Each number is 128 + 24 x the weight over the matrix's rms, rounded and kept within 0 to 255. Layers, rows and columns count from 0. Numbers have three digits each.

# k: layer 10 attention key, 256x256, rms 0.0646, rows 68-92, columns 0-127
# q: layer 10 attention query, 256x256, rms 0.0657, rows 69-92, columns 0-127
k68:140099138144084144124132117123134169103142127082126097177114118117134122126125111153103110137111153112105159150177145126110135138103082097122149113129121097125119112119145160162114111127123091143137099153128146109138106150127126174148132126144166115110107098134115099136148102124108129198164122127135113113109122116134112116116132127153157145112119146161137126136120118115117135165146
q69:134138114122116100089102150169129136111095147134144106135122149149153128077118090144157121120173113119099135141133150140079147112149134103114148099139123140149135158116136147109150162107144121136108159087112121106125107110150135123133111153126133111172105111133127135117141140114106136134129141138117119102127139110163117149120118123100110163137104140129130147101106145105154127126114
k69:141161144126066120103138109183134177120084172133126097138136147158161122117155105148142129100133130113113101114092126138129131115164085090139163101120149123171094159123129152123143146175114136139109167110104141110168113122148092144113147120153121126141134151129116148096137129117121122163168193133152135096104115108163122150117114141127120161138119150125123149133104159137122117135127
q70:111167114138115108140120110151135141137116113146119147105114154146107135135123103118136111116142133109080126134101121107094112115145146103127099122066129145166149136089088137145147116128141137138081120098128127124130184119153130097153125146094152054164119111127103151141165153133119148135123116107162062162125121144145129156121125139113174144194125123134149116104119127105148085137137
k70:121139123126099120114135106165149156179080130119085143139136137129088144123145126085158139113112083088139138109116102106150105141123119104107112116114146123200102090123096138108144136154135157133106125132120141143180156111162124112139129134109148101128157107138110151144173149114125122106151147128165088153126115094145102144133131118121126132141110082126091098126146140132109128138122
q71:140109127075127125131149119146169159123125107131101176125105084115129137110110117159165137109125140115095151145131128159122109128138156131133084103128105162132112144081154115131112117110185105149137115144173158119154160068128104128138123188071139126112118167131116132148139146132141123137141125151128108139153137151113088097129143119151134115162116171117118116148103098148142086142118
k71:131144152122087117123128082118124118112134142073126146117158105076139161141119113148114172086104101147097150188148118163114098173180156100136132144136108181082096127111139141106120115100189152136130135141150130088136125122103148105097129137144135142110108110122134123103120143098140104142139157098091105144131154110149083091148095134119153097148096165113165112127133107121118110095124
q72:100138119147131126106145138151100103080132112135126100140139128156129098078082125114135140101179102138096108137108130103129159105123132135140107079106120123155142138113096129113090136141131154152121173098101091129102157124107127132123109123124120128161147109155107137173143147161097161156141137129146099076150143118102137122137091121131165138097133125117179134086089151117151154121136
k72:116139123108118125131165141178140121148122146136077137099157142131126106085131183144163134106131109122119124121107137100116143113110143155131134111136143112144108117092099100126108145156127117156096171094129141117148134137169132156174152125135120119102158147136137130111131130149123141131163102120131107114132097148112135151151114136127134159119111094113136135079121134123104152101122
q73:144122133151143137137105126099160110129137163136138140112148104089081119171124123117161111166137139167140076118131151168102115138146109084119129168153155129105060122119156129135132134127141140119132098131137098153148121166151134104132072094163109154156100098132148168097122120114132120114139131110110100135129094152132140109146165103112102159133080118105121122129110112077093152074130
k73:097101163136145124153063121099125126096107101148114187138113090142049147140148101149132115156158155176114080112129120118147100114117075153145094129103141086149108098144144130136120119111138119061159120136108125161133116119187118133145123119113102089094139132103139139165139181124140131107151148127087093116139142147117113128114144126104110131139083120125118157167144119086118122117145
q74:126117148156121122136121126157132138183157114157101131113128114135123123131133109109149133136117100111157129152089105116108131133160118117141119166134099146088137126100126151100127075124088140169109122087151087127169122150122091154124094146148095104091112139129106126150124116132165151120153155116106111146120120121130130135142105147078159145096159152140109130088116117150159144123097
k74:141103166146121136139104140168109155138141162120149141141138130131100144149142105101136127125129130098172129160112102141127138118125139123127132131123103125103127110085130157116095134132088149171119143102152123114132139162152090130121087144152100097069121098133086122172135088136130127160157139099123126116117157109104121124116121094132165118103156179172101148069130108133170100154127
q75:096112138112083135122120155108101144135152125150114107130134151133108091134152123102074111098179131154126085130100125097139119129140133104157127098131104103105131111161128093133126161134107127121127143112071135103101127118104153141157154126114126126120158118121080114136185147142100139115109130140164138097132127133098160143134122146165125091130136128098119148121156134129131103104124
k75:118123100131141121122113156092092113124140119136115106107134143130156101139107111108122126133135130137120106116088150114116108120136120105127154135117133115133163134151145127122141140121119130119142164109106108110111142126112136117175113131096125134144093123111111153125139138138109145150121104115148147128114118138113140155141160131135133121141139135087139119152118150102168133111145
q76:144110119090102151104106127158134137109131147140137136130151145151146136165130135143153101124136093134156127104116106105118123121156118088135140147112100131113114124115183163134158128124108133076082162097126109122142114111154128135106146095130119123135096064138137137151155095155134112125097142081107086144127133151128135166140135117132098160140094108100090151119137139117130091095144
k76:127096144126130122150130137127098107147097109143128147137181127136116155122090135153137127158141119153172110156083091149157140093149116104108127142104084138160127131100127131141122114170106121089155145101172080133154143113131080127136141115150127124169128088118132125155106143127158119128118142112089118119147117119115141175126168122131131165144091156114081146113127132124178102120132
q77:133152123088140138154111158091116112124101134144123151139146100113105149142125101131086086092125112160158113168117087103110102094125130160149121125109135152138137127147130124101117110104074151105164116130135119154181122111131101203118148162140121103078154096198092146159115110100122129135159131143108129099127116152103138109126121127124111127107137121116137144110123181184120106117108
k77:152127136107169112119102152139113103101121121133146134127149130118148167163094122131125099122117110128134133154133133121116121126119136107134149118124119107100142093114145153116154092122092139127151143147148146126109128128141111142154114136145095086096129082144141139136162081133133135119162096088127159122123109156125136145151178124131112130137157174096128117088121172155113103146096
q78:108128076105145144086135125107138090133111142117132158154152090121140115095140106109136104144134164150127150128141152163169160123127110150144123157131130103113167158125122076194125116146118138109197118113151190144118150135134142134141157150148143141131107163133144106123126097082119124145143121184103126099140137110088143111106102094140117174135127141114117148135144104142108114148134
k78:141205076115156121125177109110142120128117115130144097130161106136155137119173098139126152162107119165111117071132131129091142133124139119136148157153133106137146168125113097177130079088127135112099161161085185126111147102126166140137141147157145159088111131097140110105128082112145131092168124142087118149115141116110144132153127140117110153114095103146112117062141098151108085072130
q79:131111109098147131168155137137134183169132111125144192150127091113115150168103132118121119135138127137136136125098117107152121136117149131176123115155150121144165100112133107093125085123106093127168137121183167172148139141130084143122146120155147113121138130134147105130139126152122100119135134143111201110143153106118132104145139091127172175113124129126095128136136102156131111166111
k79:151131111102141141157137129130108150120144151113165131136131111117134144160127140156097131121133068164152104132087115132116103153129185114139114133166118162159127123133124144132109063115123139094141123127164116126124139115137105097107119149137123124125107111126148150097092095117148108139133118142103159108099154110137130094133111160106181166093116134168128109120123116160153113131167
q80:135143152145097131128130133134123133113100152146126094116128148129160152135114110117120126143120082123178134095159096132113106160132119101152157102178138122126102120137137098110167132123139089113125164149136160128141106124133140100117118110131143132140123151101121116118097140117110105153136139108108155123159137103112142094114160102113142126117172105132122123174117145137083144130109
k80:106091110127132138164153171112113128109128136140144129152125135137163126115112115132115137167145140102154124126116100123088114137139134121147136103115147150101161115128170132130150151145149118069115108130142099111078131157101122112109141136105125114159109137136113129122098114127103140149113127147095178153156148122098134107152136127158155113143138118128124110207108100132111119152135
q81:149157112135156088169139128127125146164092132120112169156102056135123187100080157077138111138113153105125135133120124124138095118171109138131107149103116147142117146137115107139136121123177131115107128137133120144142100099118131128126125120105137121147087109145180145158134137130114128095157126139171162097128157121119119140128126104129146149132144096138095102123130117126141135130114
k81:124134096125118123139082100155105119176106084119083173142098112143117173089156166084130100126110114127131161086148109140161126147140119143112123158137113098139080124147101131140130116117187137144091093142106158150143086116147112114116150170120122118133075121135168147146147141137135108086168142134114130090126135142151129116117121129108114165096108102149111105097135095109122125107118
q82:133125111132132146101146106131131094082135153139091124129118129101154144161145113157140153133166096136148108094180120105110126151111106117110169145120097142113107128143142150102161111136116146104142149137068109098154103142145133131146087086153103187113113118150140108112129157127176114152128135121104123174095110136103145115127131129146106125119128113141126155165114158128140160082143
k82:135121151130170120146145153103128106098121111192150142134134102137137163111129148152163143179149175142132106086146092143140134093087140156144120154113139157137120094131115137101147151155092130112108157133125098115139121139129126115167115120147169156149128137147145109105140149135154123159128158147074136126149110152105151113134121094125158122144119125146108152108128171125129126142097
q83:125120129082137134132126166141119161174095096132141137132138087098122172109114141128148152131151165120148114158149133130135115149092176131112163113139141119104173126119108149126167136139062114151138101130143119127132155121106136150149090139132129084104127118134135116105113146145148118126143117124133138127096113108126081148106143146127111141104158106127167113137135154170126158127158
k83:132145150108102148132089153142141154116146145150152140134131113132120131131138121150129120160128129133146094137160115083111102162110174103109127106155145143125130119147120161166116160131079109140101112163149112107118146104122094133163116169124124075061161123146110129139145131133106072106165095106144172103086112139136129130102145158123088114118093132156161147139134143191117146128164
q84:114112104115143135116137149140137135133110154140164107098145117113156118138133107148105114100178152126125112132152162163098134127155153115127135096111127064159141139139151086122142148152115126144154121148154145129106103090108158132118122183160137152147125144131127126119150148098146131144141148153126149142115097127112145112103143152115139136105105139108158129135114119093114115149085
k84:124102130138147132133142136117123116095134116135175104104135094109181171137149077163100126079171143152080088143126138134080105149156137103126139102134116114171160149122124118135117129127130109158161114154133137153090127117098128101096104136154122156148112148111132167117158149134155146136157144127154190146083124117097121119146107183099126098139134146096129098140086128088141143123133
q85:113171142115142136154129131116084105112154125122131093132159110144121133097126176139104161133105109131118120144132089129106138139114099161128146138132084143143146124106134084144094120115154109108117110121095120087093168108125140137137081169107138157135152161187111166126119122130121153144118120139130113122110147148127129131165110117155191146129140105137128117152126135137142061126126
k85:121134132143136097114147114114125101119151091125127118092141139119154100113090153130160168149112096113114149116132113114121135149125108147165146120151132156079117094108153076139129134146162121118092116124105158090120157130147158144143104175102119125112145150146171135119160080123135113109131105147161147114128102141180121100161137095122127123126147077120150136109164127144142119126134
q86:107138133147112160127125161130108078076160160115155129063122125165179117133169146153112135119158120130122105125111155125114152129096121094130179127151130136089098137124121152129121121135143116073132098121107117091114131113151111133127101116144118139131155135148123156120135095141122167142113118110120130135088146129156141110149124119134129150093074142136130139147132136141131100111141
k86:107108168155125157118142140115133094125150166172132168080106101170154159146090150179118105152134158106144097122115144132159151105058134101128141152148162114100146145094119102163119130120135082081150120142114103117125117133161107157133087112130131122127124159123127130138149128129107163109138115147143124111101158091141128108178130118139111145127114103110105144120115145132118153111138
q87:148130150131112150118131146121143149137128132143098144102117130124081113148127160150155150176127129165132127099127122114097109155163148147104096095114132140141051142128133136106128152131156136151078177137080071133131118152153079103133149141123140134163128137133099149125130145166135106127133100144128129146100111127131126141129101144087118149171122154122141109112112104106121123142117
k87:131118096159139148109098138113097128128139111117137138093124116118091116159103124147102161140149144147109134127114117150111105149167131149139112103073091148108145137153101146113128155110160146132173137110145095168094128142124139120146126143122138117161113125124130132105116127179139116162122113123125131124133152127114117107106120142119141119180150132077148113149118127110131128128122
q88:126145103172110135103154121122124123062137133105086128131150195160156098149172126136149157122118097123130113124153131111132114141155176095094117148108119151126151174137117173127173114114114122109085140126083105061138129157159142132157134116128137141110121117123139120122142133158174129144132126090136078140133130150114133151131123138156155129164134134143142110113120143130160104104146
k88:117132149153124146104160106119136157110111116166088143144150170128071114121125091096199136143129118107156137116150143116137118119151151114106101144115098144139129156133125127085178202137088122128095183113086129124127116143139137131150140082127141190135112135159134105146135135139129124116118138125127115125146130107108146102099105118116142133145128085134132114121130144143137074105124
q89:147170140090113140139119145095187108111113115135118142158121102150119129091130131104138104158175101116121124113119148111082092136127134103115171156144114132121106121161087114112135149160156118112118103114090130086153120101157139151125109108139112167133096126121131195088149134126159168123175131097122106104064105116123146102125117131144138156114132119169139162146117125139162121119110
k89:152124150124124133126100146103121114118077143151113132132106141182107129109142170091157116170157163128107112101140139111114106138092133104137149150166138108147142119155100128126124151164124098128103155109108127074149101112114135151121128127109120121119123136157138169126158118112176157116202129159127108125093117109125166102132145110121121149118099121154120179136101145101106080117132
q90:148101141084086125125136154129125157117146134121122129159086153143129116095129146129108138097157123101110101096081118091137142072114179082138133142093125138133159101117083128111105126115102122139148097108153118136125122095101123136119161154135122112089127121145101104118144102127122102069067141139141098070123134200148146151153099082132114130154130134099082126115151107134143108164128
k90:153102115101112128146113141118130112119149169137130091112118159131154131156088150139116139127153110149132124140090130120147149110150152088134138135134124154139130146154112135136084115142101153140161111130154126114139131093105161132133116168150092127149096107093117105155119113134107093111108130119168116124111123153148149114107142098089146131152145138090123130127146122106186150137147
q91:117147131095193133108108126116129124109125123143160138142141145147139093111102091126127119105172127119109146181117127112150147103143123106149083107139084114096144118110108153127116087135159123117120157109178133159137141143131132136127159109189149095131125100139120159121109135147082117125185122126129164105132163159126114084136141129143138168134139144097147113159105156134164129137115
k91:123152180082162097147168131124144121131109140149126149147132149132111125124117143114139090107164123129146108161128134108131133134114148121127101145116131117082110123124114119145110133126146110127046137117143168174142138120152122154126173112160103130119139101166139137110120147153104122135189105148122148121137103140136127113161117174110108141127137096121102104115113129146122104113148
q92:124083115128123178127133129129130146127138109120138124115134122103174119120137090150129169126166162141098118141137111127112163131100098135143132104111100132108163159117170099144133122132118103139112144166146158108100162124084140130127103179080121145135155138122110092128131176155155141128150108154156142176142122138133127082098129141142152125088161133137154113155093121142151159113161
k92:125113165130089153118179138155189121125146129093127135117160135092161144138128121132151121116117145144092136144181092116108133159110163120131137085121132154102108129134148127127136153092138100129089119169139161120147139123091133129114107138101152133117127135142139098084168137133139138089137128124142119130146104156158108144135090136129141097114134117127143107155096112136116190125151